Each number is 200 + 40 x the weight over its row's rms, rounded and kept within 0 to 999. Layers, rows and columns count from 0. The size before them is the row's rms in percent of the matrix's.

# o: layer 8 attention output (transposed), 384x384, rms 0.18, rows 361-383, columns 192-287
# v: layer 8 attention value, 384x384, rms 0.103, rows 362-383, columns 192-287
# up: layer 8 MLP up, 1152x384, rms 0.23, rows 0-13, columns 192-287
# down: layer 8 MLP down (transposed), 1152x384, rms 0.138, rows 0-12, columns 192-287
o361,096,125,198,195,218,159,249,195,170,246,229,173,208,219,200,272,211,185,205,155,119,288,194,194,160,277,210,191,221,182,206,202,117,203,203,138,168,168,167,205,254,200,171,147,176,181,215,187,184,239,155,239,162,203,193,209,143,168,146,196,245,258,164,270,144,235,51,213,223,206,221,237,219,192,201,258,215,227,174,147,221,233,173,223,141,196,200,194,189,139,201,173,232,129,208,162,118
v362,099,227,152,228,235,198,177,255,195,139,281,215,230,206,191,215,197,183,170,253,217,160,251,177,225,266,212,226,236,146,166,248,160,167,192,191,183,293,209,193,158,203,217,232,180,240,293,259,173,222,209,200,194,255,197,149,129,207,239,255,170,206,110,164,171,177,190,163,205,180,209,279,180,260,166,218,140,188,226,236,195,282,237,160,164,174,181,207,206,127,124,193,200,134,219,182,148
o362,098,227,196,257,253,202,204,149,240,154,258,220,134,165,235,218,158,145,238,158,211,210,185,171,135,213,248,108,158,163,226,223,154,199,217,244,181,222,200,224,167,162,172,175,181,184,187,189,204,186,295,132,119,276,192,242,181,225,251,196,128,165,228,136,202,217,184,231,136,172,210,190,215,205,154,169,132,166,255,208,215,178,158,183,221,119,224,110,261,172,192,214,241,190,154,250,239
v363,101,194,203,220,222,197,213,206,205,186,227,236,247,175,197,160,205,189,206,219,247,228,184,170,239,200,237,202,200,226,170,159,160,202,145,141,224,211,211,237,297,252,164,130,194,240,184,159,240,158,167,167,110,153,307,282,188,248,197,117,189,161,159,157,166,260,266,251,193,132,171,191,164,206,140,244,243,164,226,194,190,247,172,172,166,234,296,274,203,200,228,277,175,177,233,193,184
o363,096,239,223,201,228,227,194,226,143,208,231,152,156,207,166,198,238,177,204,224,136,240,242,246,184,190,179,213,242,170,171,129,181,112,183,176,149,213,231,253,215,224,203,219,247,120,216,181,232,134,126,235,267,188,188,144,292,233,101,69,251,183,189,148,200,158,154,228,179,111,172,245,266,248,226,206,177,207,111,164,172,210,240,177,171,151,152,172,90,250,255,280,178,136,179,255,166
v364,099,151,146,177,252,223,238,190,179,204,177,241,142,188,199,221,227,203,165,141,131,207,220,234,152,235,124,190,204,177,125,173,167,204,221,186,200,210,237,311,247,231,298,209,194,218,218,187,216,169,175,170,231,162,188,242,227,223,219,252,169,234,186,257,242,132,150,203,215,181,123,267,190,216,220,192,224,175,182,216,211,225,201,216,160,133,199,182,240,160,170,122,186,232,159,145,224
o364,102,219,159,288,174,194,284,164,230,224,234,222,204,200,196,197,163,160,198,242,183,219,182,199,129,185,239,178,194,195,190,163,255,195,170,252,193,99,214,254,198,126,181,216,182,160,213,181,238,262,196,206,220,213,256,253,211,212,259,235,187,192,193,195,237,170,174,204,213,147,166,174,240,224,176,219,164,224,154,213,205,140,154,142,194,265,154,136,254,138,159,139,160,195,189,205,183
v365,101,182,224,211,199,227,266,248,200,180,218,206,202,249,188,225,210,275,192,183,131,179,230,153,227,242,240,174,257,227,194,177,222,195,264,210,238,236,164,241,271,202,246,140,324,150,154,154,125,216,185,245,249,194,249,184,164,131,130,152,254,211,196,204,179,221,183,229,112,216,180,188,208,143,162,235,216,190,228,159,148,152,231,153,189,227,236,205,135,194,116,166,229,251,256,230,194
o365,100,196,191,182,173,103,203,201,169,150,264,216,179,169,201,229,168,175,174,208,137,257,141,213,228,203,162,200,188,250,217,187,132,273,256,236,228,200,268,218,160,238,212,290,164,203,216,152,254,228,212,205,179,219,252,172,193,194,177,290,238,213,234,199,249,153,230,127,198,203,211,156,204,162,226,203,148,203,281,190,168,158,278,211,157,197,186,168,276,222,184,198,198,225,285,243,269
v366,099,168,266,198,238,212,202,136,215,275,168,196,283,138,212,242,225,248,184,214,240,146,164,221,243,150,172,193,172,287,253,207,239,200,145,216,258,241,199,59,228,147,255,217,232,225,170,187,159,150,196,211,139,202,244,244,196,308,273,192,201,241,188,230,160,295,176,266,211,203,163,162,224,243,142,232,242,242,210,148,193,141,124,262,301,286,180,191,278,157,157,162,212,249,237,165,174
o366,097,197,175,204,151,254,199,185,138,123,195,140,196,181,200,135,297,275,193,223,150,185,163,177,209,155,217,222,256,193,264,183,229,226,202,223,192,249,197,210,221,194,244,253,261,157,224,142,204,181,132,167,155,177,242,210,225,182,212,211,154,323,110,145,182,160,209,235,241,257,178,200,171,199,186,198,325,182,227,155,236,207,249,203,169,248,218,139,266,160,188,195,185,245,227,156,266
v367,096,186,199,205,189,206,125,166,114,181,244,207,244,178,203,222,269,227,164,140,289,170,189,152,197,184,216,216,229,258,218,214,191,182,196,174,228,230,210,159,191,213,284,157,137,149,249,175,189,232,214,190,177,210,135,200,154,199,230,211,194,169,233,149,238,216,223,309,259,203,179,190,219,203,158,261,234,240,197,196,152,164,210,165,279,293,175,222,152,216,201,175,167,225,166,115,241
o367,093,150,244,243,189,206,198,180,201,241,166,248,220,203,176,238,214,241,252,188,201,221,250,143,189,167,196,225,135,228,199,210,220,158,122,206,140,245,241,224,163,177,226,212,180,142,172,250,192,229,260,161,234,157,181,267,143,176,220,154,220,236,121,107,185,194,161,233,112,142,177,237,202,246,251,225,142,288,227,244,126,164,214,147,171,187,199,201,235,131,163,227,138,172,248,233,187
v368,102,253,195,228,130,173,244,161,207,235,155,240,171,222,225,177,198,175,150,254,112,242,168,226,234,234,190,226,134,201,252,215,199,170,110,177,181,171,216,252,204,193,184,193,223,251,221,179,186,103,203,196,133,205,252,164,202,246,220,188,187,145,188,162,204,255,212,155,153,141,154,175,167,190,195,172,218,122,245,145,233,141,245,252,143,147,188,191,138,202,197,241,214,232,191,189,217
o368,102,157,139,276,283,232,233,167,223,189,227,180,228,161,188,188,164,201,211,166,239,195,232,211,241,203,221,226,212,209,201,158,239,178,131,250,266,176,121,210,208,276,228,142,234,202,180,161,228,241,187,146,210,123,214,207,208,234,216,197,235,208,223,185,112,174,178,198,273,169,193,181,169,241,211,205,269,276,175,178,236,189,191,197,196,174,163,143,120,241,258,113,207,134,252,255,184
v369,094,201,186,187,217,146,254,217,114,178,110,196,174,179,140,137,196,131,219,154,206,244,178,159,170,171,168,172,130,159,181,256,216,193,132,174,201,176,205,232,205,187,259,175,166,213,225,178,188,191,189,234,159,231,219,136,216,154,207,182,267,224,219,217,218,192,180,198,172,209,196,154,272,177,198,154,271,185,213,197,125,249,182,163,225,231,145,144,230,149,117,175,220,150,186,221,131
o369,094,224,242,125,260,261,260,240,241,296,215,295,220,193,171,159,147,219,176,179,211,150,177,192,148,201,161,261,106,181,179,237,219,185,192,189,188,182,269,155,201,137,211,193,190,277,159,165,280,170,266,150,219,235,207,193,194,210,174,214,261,231,282,190,183,234,231,188,138,200,186,178,214,220,244,152,190,189,204,185,113,189,201,191,209,199,134,229,198,178,210,177,247,221,204,174,229
v370,101,201,166,222,201,197,190,245,163,161,173,173,139,181,184,176,143,184,138,210,205,267,150,167,186,225,224,128,233,220,185,136,254,205,224,241,198,186,186,237,111,157,204,213,203,109,202,181,275,122,253,215,203,255,178,164,179,204,156,204,139,145,139,177,273,229,214,213,176,200,191,224,186,240,214,201,184,181,198,193,211,213,138,223,153,177,204,211,154,223,229,199,195,209,217,238,216
o370,099,165,236,226,243,160,171,243,197,211,201,205,213,246,178,124,167,235,235,162,191,167,166,218,198,228,216,207,215,209,210,225,179,194,244,200,159,178,200,218,218,214,190,246,248,167,200,173,204,158,241,236,162,178,234,209,172,254,159,290,150,114,251,235,204,261,217,178,174,163,184,215,180,177,228,168,95,201,188,179,234,251,178,184,171,248,180,193,189,224,228,204,240,220,240,249,138
v371,098,249,107,213,184,100,184,305,163,190,201,170,137,172,243,222,212,168,164,120,218,185,133,234,274,213,233,190,190,131,189,242,159,151,221,124,187,166,198,197,116,201,194,191,246,188,179,151,235,186,260,211,253,206,170,195,196,92,222,189,226,210,183,167,180,231,231,201,195,186,200,180,186,192,181,257,161,172,187,188,216,193,232,215,125,189,168,138,260,143,195,193,183,231,208,158,173
o371,094,211,164,176,191,155,265,203,225,197,256,170,186,194,141,246,171,180,188,248,129,192,175,164,108,203,196,180,217,210,182,177,181,228,139,131,186,162,211,264,200,215,143,186,252,258,251,249,168,281,206,216,196,229,172,190,173,215,208,139,153,173,192,193,268,256,210,100,120,256,161,241,217,218,204,155,244,173,261,185,196,188,187,233,157,177,179,214,254,150,196,242,190,209,244,214,190
v372,098,163,154,233,161,211,235,229,187,174,203,214,172,185,165,106,231,187,155,245,170,147,211,210,125,293,155,220,211,212,186,287,185,222,247,202,146,188,245,239,227,185,191,180,238,193,158,225,170,208,234,225,188,170,226,203,213,145,256,224,250,215,221,226,225,184,134,202,241,156,160,189,212,235,214,84,244,179,248,204,258,267,191,224,239,202,227,199,191,161,242,218,181,154,224,246,159
o372,097,230,243,231,159,231,263,134,281,209,198,200,102,166,133,211,200,267,200,142,243,158,205,184,90,195,214,202,188,247,181,223,174,224,170,190,92,234,211,220,198,156,237,227,199,229,242,207,171,173,202,289,176,176,197,104,238,295,293,191,159,183,194,209,281,106,199,231,216,146,227,210,243,154,276,193,175,225,173,182,257,188,183,201,186,250,250,230,226,263,208,245,140,241,162,174,160
v373,102,176,179,217,205,232,193,203,239,211,91,207,171,127,218,217,122,211,135,228,173,152,181,218,190,204,140,207,210,216,151,212,230,198,145,150,141,219,281,239,81,189,237,237,193,202,182,205,226,226,221,175,260,186,197,206,171,240,157,243,201,151,223,231,219,149,184,190,182,153,199,207,144,155,199,258,239,195,271,177,185,206,209,206,191,187,199,167,235,173,186,179,163,238,269,159,185
o373,100,192,230,247,232,244,225,161,187,285,128,232,183,133,155,182,232,183,170,217,210,160,211,218,193,177,122,187,201,194,164,230,186,203,177,201,277,180,131,200,230,181,267,182,179,209,155,259,259,185,187,211,210,246,229,166,148,302,192,245,198,207,237,226,221,203,200,221,231,164,178,140,256,224,194,217,220,213,226,159,232,206,249,232,170,171,249,160,220,237,196,167,259,169,161,184,181
v374,106,161,243,181,172,159,193,221,185,141,104,173,202,214,181,259,208,193,174,172,259,178,149,199,217,231,230,149,223,174,231,217,159,154,233,126,208,265,197,114,111,192,201,150,148,215,221,183,203,233,190,242,175,237,243,232,237,181,186,218,240,192,212,157,211,238,239,134,169,203,192,186,176,198,186,150,195,200,278,129,236,299,197,262,161,152,202,158,190,236,191,213,151,206,221,157,145
o374,104,217,225,180,208,157,260,186,230,183,175,195,240,209,215,256,263,260,168,239,231,166,196,169,213,199,231,153,280,188,182,222,234,183,231,155,331,201,178,208,211,193,186,164,142,161,131,205,224,152,208,213,190,234,130,168,238,214,205,201,215,211,233,255,234,156,185,177,249,208,158,195,176,217,230,237,185,227,207,213,192,260,132,133,169,190,167,239,140,216,208,249,139,162,232,182,222
v375,103,188,235,175,148,202,210,255,197,203,242,210,134,293,197,203,172,181,209,197,188,283,185,240,210,198,213,253,235,237,143,186,179,205,200,266,243,151,223,124,165,199,224,136,274,234,233,231,247,210,179,272,341,189,138,200,183,180,142,210,202,143,198,271,217,265,219,238,152,176,246,192,143,249,201,150,189,156,204,179,207,300,230,187,257,198,180,208,192,296,195,202,212,153,202,123,174
o375,102,148,214,214,193,180,164,198,259,115,170,227,143,272,204,297,198,188,125,204,248,262,243,147,209,194,185,139,260,215,245,252,216,222,200,240,153,230,209,195,226,179,140,236,160,192,250,202,205,232,245,164,219,154,193,251,225,207,179,261,152,187,137,241,229,157,186,147,257,210,208,229,239,185,237,191,154,214,176,237,223,160,211,150,263,200,190,167,202,208,216,209,204,207,152,273,193
v376,103,131,200,153,224,128,190,114,198,236,217,240,207,130,171,177,198,135,143,206,142,241,223,240,127,229,193,231,173,207,186,166,184,199,210,180,177,177,206,157,224,176,269,204,196,211,233,185,269,196,226,219,227,211,216,157,153,201,193,234,236,149,179,259,220,163,196,188,236,196,231,200,153,197,180,155,243,207,198,152,145,231,158,195,174,115,206,202,152,179,251,239,194,280,175,215,271
o376,099,178,253,247,167,235,129,248,224,216,89,182,176,211,159,204,185,239,239,143,240,203,201,200,182,191,179,145,247,237,211,168,271,205,203,194,195,215,183,194,249,214,195,154,184,160,220,203,110,218,230,261,158,191,200,213,256,199,201,185,200,187,165,240,235,196,195,114,227,83,143,198,250,243,222,167,248,225,162,223,177,240,251,187,214,150,193,137,182,192,249,237,179,238,311,274,167
v377,104,173,143,162,205,210,168,196,177,238,196,272,218,213,206,150,229,229,228,145,261,237,166,155,166,155,302,133,248,155,198,215,165,184,159,224,175,191,162,235,225,222,172,306,248,151,179,194,148,205,204,201,179,220,256,255,170,195,232,158,206,179,118,187,218,210,220,198,244,292,185,208,224,247,187,149,195,125,189,224,147,182,132,210,203,228,212,221,167,219,220,124,212,239,234,225,221
o377,101,202,308,179,173,151,196,185,111,106,281,194,140,212,175,261,270,168,189,145,203,167,183,204,180,219,229,195,190,212,195,175,185,233,214,212,154,247,158,226,204,243,106,184,154,228,272,163,173,220,237,236,182,157,165,258,225,166,188,214,122,253,145,200,188,132,139,252,184,199,162,194,238,199,199,173,208,151,258,198,163,217,192,242,135,141,242,193,226,171,275,208,219,238,175,259,197
v378,099,216,227,133,165,91,231,255,105,201,221,239,214,194,137,201,158,167,246,168,227,191,283,226,159,140,193,216,155,271,198,187,160,200,257,217,207,201,270,208,119,152,197,172,149,127,219,247,230,222,129,144,172,172,199,217,201,223,179,260,204,231,244,164,119,237,130,262,200,207,276,165,211,215,219,180,90,220,235,213,202,220,139,246,167,194,241,202,214,315,168,234,239,206,159,199,224
o378,098,148,251,195,234,217,196,194,170,170,159,183,168,142,192,174,258,205,197,159,197,126,265,148,169,139,200,168,190,224,175,218,186,237,159,181,178,251,232,244,162,202,194,192,248,207,200,181,219,230,212,197,241,198,243,206,274,194,183,234,142,173,206,219,216,229,235,172,135,204,177,127,223,250,237,235,151,303,137,253,224,175,181,280,170,215,167,154,148,190,184,148,190,188,218,151,163
v379,101,243,173,250,236,200,241,182,205,193,252,176,213,253,231,139,121,210,202,230,146,180,225,171,175,253,188,159,231,237,110,186,142,216,200,232,188,227,174,227,252,199,245,181,203,207,186,200,202,99,207,161,212,194,132,206,131,131,202,226,235,263,151,224,264,190,220,239,165,176,218,215,231,203,221,178,257,228,175,163,221,273,196,198,150,187,195,194,141,206,213,185,175,186,193,288,183
o379,096,249,164,172,205,189,191,233,210,141,186,231,239,166,264,208,177,194,148,166,141,177,92,159,166,156,194,189,150,201,182,186,222,157,276,215,231,149,270,188,179,197,219,212,125,198,299,221,266,145,157,208,211,237,174,206,241,218,222,189,151,148,201,200,262,187,227,229,153,201,267,241,199,183,184,208,208,181,228,184,285,216,206,201,192,218,219,149,235,221,161,207,200,145,182,173,180
v380,098,197,127,183,190,160,196,157,222,190,237,81,187,145,155,168,218,237,207,176,188,235,177,203,130,224,245,225,234,187,144,248,269,178,210,108,175,141,218,277,180,214,209,298,208,234,209,138,216,252,205,278,281,182,221,234,124,133,171,240,172,205,152,204,189,139,230,282,217,213,272,229,240,219,172,263,218,136,109,163,187,162,215,193,188,255,199,229,244,212,182,235,184,209,228,261,172
o380,098,255,232,181,271,167,218,180,195,168,240,309,230,210,138,265,141,229,192,213,84,173,243,203,190,216,172,103,195,127,202,246,173,185,217,237,218,222,217,258,159,207,116,206,209,240,149,154,250,247,232,227,100,226,206,235,146,203,185,182,247,162,239,240,201,106,183,183,204,238,189,232,176,259,238,230,215,150,208,160,226,202,212,191,190,232,209,153,164,192,168,221,227,177,232,157,194
v381,097,292,138,263,270,147,216,202,200,214,193,159,213,162,238,113,258,276,188,190,243,195,169,205,210,187,202,177,222,156,164,203,275,209,208,211,224,272,190,190,120,182,157,172,159,212,215,238,221,217,257,218,228,170,161,225,67,203,238,203,216,196,228,182,127,244,256,191,161,138,208,193,174,241,194,262,160,212,203,235,192,224,205,231,163,200,231,210,229,157,171,210,243,200,228,179,270
o381,093,255,221,215,213,196,156,303,303,231,186,183,198,192,223,257,215,185,217,148,267,211,246,185,187,160,261,203,193,171,202,168,172,230,186,202,207,217,140,190,154,112,104,204,168,165,182,234,145,173,251,195,204,175,188,156,212,200,205,221,118,242,205,234,244,245,220,165,216,179,236,222,176,145,234,187,204,173,248,261,175,213,259,199,138,202,205,199,221,196,215,158,178,236,162,205,125
v382,104,212,220,258,186,298,186,232,229,156,205,228,231,251,206,248,232,145,160,196,208,202,163,197,170,176,211,187,141,232,193,113,143,166,151,175,174,163,173,229,218,191,254,222,220,161,165,236,180,201,243,258,208,284,200,226,268,234,154,209,190,195,208,156,182,240,221,248,175,183,226,232,135,250,144,209,250,191,205,210,185,143,249,133,268,188,200,176,187,224,200,172,220,187,228,224,169
o382,104,199,174,219,197,172,186,224,214,144,195,194,249,181,226,217,187,167,223,285,238,225,271,226,284,267,192,165,186,212,178,227,188,145,186,134,265,237,188,222,219,258,200,201,231,193,187,180,205,229,274,108,201,182,184,196,212,183,243,157,225,181,254,196,154,132,226,211,253,216,201,236,73,194,256,188,257,209,191,239,156,195,263,212,211,200,160,230,200,219,158,278,151,159,185,272,155
v383,104,167,126,213,114,206,185,184,201,201,207,210,234,226,190,238,215,205,197,247,291,205,232,253,218,189,211,239,225,81,229,160,175,190,151,164,128,232,229,211,202,179,207,195,159,216,223,194,199,194,220,159,193,174,285,223,167,264,156,237,163,200,222,200,188,170,235,183,244,214,190,217,231,187,149,210,245,260,153,217,255,198,252,165,99,147,151,174,207,180,189,166,136,232,168,196,111
o383,099,191,215,228,158,200,155,243,131,243,201,185,163,123,206,217,268,237,217,268,212,234,258,248,176,187,194,180,242,154,188,205,155,170,201,237,191,104,190,162,217,209,204,145,272,132,120,155,246,209,212,206,202,162,170,238,217,166,211,199,209,241,173,217,210,135,222,243,238,142,197,241,255,216,220,209,201,197,244,254,169,137,221,171,126,172,204,183,195,188,246,245,159,202,260,236,253
up0,103,130,194,222,143,145,241,188,200,182,258,129,121,200,289,198,207,156,183,197,174,172,239,228,208,291,202,239,201,220,263,106,211,138,198,152,246,168,259,164,178,202,276,232,163,223,175,127,196,137,127,170,249,156,191,230,189,243,212,134,198,255,234,211,193,210,198,251,153,202,299,172,237,172,205,246,119,243,201,197,199,194,220,192,241,214,184,182,240,241,276,215,124,187,146,212,114
down0,101,196,215,174,182,218,164,216,252,207,197,155,285,223,197,271,201,210,258,225,184,203,93,137,169,160,252,213,111,221,85,259,160,178,182,196,168,243,109,205,184,203,199,108,227,213,251,226,226,201,264,125,141,196,207,219,246,161,234,247,221,215,187,181,184,281,177,125,210,171,124,165,118,154,108,164,246,201,230,225,204,162,206,155,139,175,213,227,193,118,160,213,242,201,173,208,302
up1,103,145,205,164,238,142,238,204,119,103,220,216,211,148,177,242,247,268,263,191,188,119,162,238,212,223,178,149,116,242,218,157,102,169,236,180,209,265,242,124,216,170,292,168,233,172,196,108,263,160,198,194,169,227,206,183,154,227,178,308,253,220,217,189,130,161,230,168,164,172,142,203,179,173,145,280,205,275,249,194,234,205,190,195,173,171,196,234,215,216,200,225,140,209,288,253,231
down1,109,241,174,244,242,192,228,150,194,179,220,191,175,228,274,231,101,213,198,206,257,126,166,181,239,128,216,201,219,197,215,130,108,148,141,197,213,300,189,198,263,216,226,145,186,188,198,236,204,210,177,140,187,150,250,245,182,221,115,219,241,181,213,273,213,190,200,137,182,208,130,148,257,220,145,211,285,212,134,268,144,187,215,210,262,233,210,192,231,194,157,244,223,178,173,211,212
up2,101,241,181,205,189,117,231,193,142,187,196,150,207,238,238,190,241,144,171,134,165,284,187,197,206,170,198,191,190,198,99,168,171,254,157,161,158,203,181,243,184,220,194,211,179,152,301,215,182,195,273,131,209,178,180,183,211,217,268,260,100,220,174,161,227,223,173,204,227,219,211,221,163,174,202,201,177,263,235,175,222,175,247,303,178,198,196,273,198,211,188,197,124,280,207,209,194
down2,097,194,184,298,235,218,220,218,178,187,253,157,199,188,220,172,185,222,190,307,177,136,246,141,163,177,178,264,151,159,213,234,211,220,273,222,228,169,221,204,189,177,241,199,245,232,155,250,169,198,233,188,208,207,246,304,122,167,170,185,185,207,218,230,152,150,233,217,182,193,115,276,221,176,150,194,198,146,219,240,212,103,161,179,257,181,196,159,193,231,214,176,210,170,204,191,214
up3,097,160,236,214,148,183,214,270,166,242,172,232,170,197,223,253,179,165,139,217,214,165,275,253,233,210,222,235,189,178,125,197,181,288,190,256,188,236,129,242,279,198,247,157,166,158,198,193,190,202,242,99,235,233,157,167,225,184,168,247,160,156,180,212,178,210,185,194,208,197,254,151,206,235,114,201,229,177,216,202,200,137,221,185,171,202,231,166,165,115,293,200,207,199,192,209,248
down3,102,152,137,199,178,253,171,132,180,230,181,224,192,208,179,144,259,174,196,188,207,194,132,169,261,230,206,240,164,238,205,223,194,183,182,215,192,177,128,155,203,262,235,237,250,206,184,170,180,160,108,219,191,186,183,206,175,278,162,153,216,182,177,202,193,193,228,173,192,215,226,154,248,181,253,169,131,280,263,144,186,233,178,168,201,152,141,243,211,257,203,212,224,186,260,125,190
up4,097,170,194,174,149,146,160,206,135,127,291,205,177,210,180,158,204,220,135,221,206,223,210,147,235,245,189,318,113,214,162,227,189,250,165,197,175,224,215,227,186,207,204,237,201,235,213,225,219,212,159,245,241,228,226,239,220,142,197,216,182,260,188,181,173,197,167,219,160,194,259,208,240,165,210,229,199,294,202,179,228,179,195,146,210,181,207,206,225,211,226,198,155,200,161,159,220
down4,100,205,215,246,242,205,245,195,256,233,180,153,266,200,236,229,239,236,253,117,160,164,176,209,189,146,229,205,218,221,206,168,209,188,143,176,227,135,173,189,175,147,142,244,222,254,195,149,188,178,319,101,199,161,155,192,169,261,215,109,186,216,211,272,214,210,256,216,152,131,172,276,181,236,180,189,217,150,129,205,242,179,198,221,228,210,162,209,159,188,173,191,226,227,179,185,241
up5,095,173,250,219,186,167,176,204,201,184,241,271,123,209,262,176,221,175,232,232,136,196,281,250,132,219,257,221,191,104,212,195,208,189,218,190,302,184,230,191,161,200,182,156,206,233,177,212,232,152,214,269,240,182,177,193,141,169,221,201,209,209,108,231,174,189,84,129,211,173,190,213,133,177,154,201,208,235,140,183,243,153,168,90,117,222,201,182,193,137,213,267,239,208,269,181,225
down5,092,167,185,165,162,234,247,160,260,207,147,194,253,190,122,197,159,207,157,188,180,166,128,194,271,202,131,180,133,278,207,236,221,200,183,242,139,163,188,159,170,179,202,238,184,168,177,179,151,277,220,196,186,223,197,229,280,226,156,137,176,165,231,114,298,211,251,231,153,246,231,157,177,221,225,227,158,180,230,246,164,240,239,215,240,223,207,204,241,215,213,229,211,220,222,190,151
up6,101,146,187,232,166,160,199,146,246,144,213,110,159,233,182,219,194,208,200,140,205,195,184,203,175,125,196,139,258,214,251,250,188,236,138,175,211,220,211,224,228,256,238,188,244,190,236,180,157,145,214,147,177,187,101,220,299,197,130,202,253,186,198,201,178,146,233,191,133,316,230,230,172,255,182,272,264,193,246,216,139,209,124,245,179,196,138,181,135,171,245,144,169,224,203,179,252
down6,094,259,275,223,219,199,270,198,203,237,251,288,188,228,258,208,185,222,220,234,218,258,244,229,212,232,237,280,215,221,175,173,192,187,247,214,180,246,190,204,129,160,217,204,193,229,233,215,212,216,202,269,219,237,200,184,114,179,288,207,149,206,203,204,198,218,238,191,231,122,198,206,176,192,173,153,154,199,216,218,191,138,258,162,203,188,167,219,263,174,119,219,248,189,221,287,173
up7,094,209,167,189,197,135,159,200,264,226,247,195,213,197,171,267,166,213,195,212,153,171,137,193,187,177,174,178,215,229,169,231,194,99,187,213,216,274,203,184,263,186,252,177,236,177,245,198,184,218,167,215,164,202,236,162,230,196,191,235,187,159,134,160,229,207,203,179,180,248,232,90,131,209,158,233,262,185,200,207,167,211,206,231,257,228,285,181,150,193,185,155,121,209,174,237,160
down7,099,184,203,204,210,185,91,216,146,181,175,211,283,129,238,143,218,163,218,260,243,221,195,220,211,203,207,180,188,212,202,136,282,201,221,256,227,121,159,137,180,183,170,227,184,212,204,221,140,206,166,221,240,124,182,243,204,234,163,170,190,203,201,224,216,218,215,185,221,198,165,203,298,150,232,207,151,219,212,246,153,175,222,172,136,244,198,222,271,286,216,249,219,196,175,188,292
up8,097,187,219,210,275,161,148,142,216,240,247,185,228,232,193,181,135,207,210,198,232,233,127,150,297,281,168,258,213,202,209,219,169,177,208,175,169,194,265,171,199,206,193,179,186,252,194,242,242,234,237,135,188,227,170,222,176,187,270,229,210,173,117,242,301,192,240,186,175,193,214,213,199,177,192,257,186,166,213,205,176,219,150,150,234,285,195,196,143,260,226,185,195,155,214,235,234
down8,094,248,140,191,184,214,206,224,169,194,200,203,202,207,215,221,190,197,202,192,163,171,208,261,175,225,214,208,213,191,147,193,270,251,257,220,258,222,139,289,155,181,255,197,194,142,179,145,176,225,168,180,163,135,170,194,275,148,174,228,205,202,227,121,142,242,210,194,223,279,125,262,196,246,230,186,186,233,202,162,183,109,219,161,176,148,227,188,209,165,207,233,184,203,204,133,211
up9,098,139,201,136,207,180,204,216,226,183,235,202,185,150,173,119,191,204,197,192,227,172,142,259,279,204,190,252,121,237,174,205,165,129,145,224,153,247,184,216,201,184,266,138,145,190,150,203,228,229,225,226,230,128,133,221,195,215,222,262,176,200,258,197,218,254,223,177,228,241,232,209,202,149,255,217,219,176,143,210,213,206,166,182,252,183,208,215,188,279,186,261,207,183,230,240,213
down9,099,261,175,175,143,283,266,206,226,199,206,156,205,242,217,229,158,227,267,187,124,246,163,156,180,242,238,179,230,174,186,224,227,205,258,177,230,199,238,135,204,171,122,222,213,243,172,222,245,174,172,181,186,223,245,181,127,175,213,170,189,129,183,189,124,224,236,250,224,134,218,156,215,212,191,201,179,138,245,209,237,148,228,185,160,230,250,239,218,81,242,160,165,192,204,186,221
up10,103,156,151,170,133,255,117,224,190,149,187,205,185,158,169,230,243,198,174,107,276,225,185,212,221,147,212,189,237,221,205,269,198,194,226,173,155,240,175,230,169,182,215,261,213,186,203,156,271,169,202,177,147,241,190,170,223,230,198,275,131,166,175,215,171,187,261,215,219,195,188,214,192,306,165,166,175,117,207,169,158,171,156,219,215,157,240,143,227,202,121,112,239,177,221,228,241
down10,105,200,253,186,201,118,225,231,152,195,215,123,209,162,133,183,225,196,261,256,158,222,244,210,188,172,261,185,175,169,238,162,156,156,242,197,278,171,148,273,167,172,206,136,163,221,190,190,172,235,232,238,227,196,158,181,156,218,196,202,159,205,225,206,192,245,183,174,179,184,178,211,165,248,180,241,238,263,222,178,206,235,170,223,253,171,170,161,191,199,172,225,109,244,236,226,250
up11,094,220,215,200,183,273,177,152,213,259,199,192,197,165,197,177,209,255,170,192,200,192,212,127,161,230,147,99,213,196,266,243,208,188,173,267,224,258,178,177,236,209,203,183,261,191,246,150,197,215,203,207,229,206,233,173,196,248,250,196,221,159,248,166,238,159,216,224,179,221,203,199,155,296,108,207,258,172,190,136,206,186,185,200,244,239,262,172,152,168,162,222,228,146,193,242,161
down11,094,180,187,171,269,211,215,234,196,180,197,199,256,201,200,135,178,201,263,191,160,220,143,130,258,215,228,289,176,128,164,147,218,224,204,169,244,296,221,264,151,137,191,224,249,216,167,221,155,231,225,154,208,203,170,231,272,166,222,222,215,249,236,177,173,195,266,130,178,161,204,135,218,136,194,200,181,205,242,186,233,208,233,245,126,175,112,239,198,185,261,188,203,247,179,213,200
up12,102,203,97,123,202,237,169,187,218,198,213,194,217,153,215,270,193,273,208,95,228,189,218,188,161,170,189,258,199,192,237,182,298,166,130,202,211,229,222,158,130,244,187,194,172,209,191,199,145,221,189,181,126,165,219,200,222,126,207,204,181,164,200,207,147,241,210,159,158,180,109,179,255,222,152,208,151,278,183,207,288,206,199,151,181,139,159,175,155,186,195,165,199,168,168,176,229
down12,100,203,227,244,199,217,160,220,202,184,240,213,152,202,252,183,250,148,176,218,214,199,231,208,204,254,239,177,215,171,245,176,150,144,213,243,125,211,155,158,215,238,235,164,236,212,246,209,217,219,171,249,172,223,210,226,212,239,230,205,282,233,212,170,156,191,196,196,156,166,234,203,157,154,207,198,210,191,254,179,210,183,171,222,126,182,213,103,306,233,215,199,168,232,273,133,190
up13,100,236,151,214,157,191,190,235,208,243,199,220,257,201,105,187,245,244,215,159,201,182,254,212,179,253,232,249,175,159,116,111,192,131,198,165,185,184,157,232,175,176,196,170,235,102,157,187,262,216,135,187,130,171,180,144,200,213,150,248,244,153,196,178,188,224,236,242,225,203,250,162,200,207,214,272,247,170,168,235,194,224,227,152,201,230,250,206,284,253,165,225,237,215,212,195,216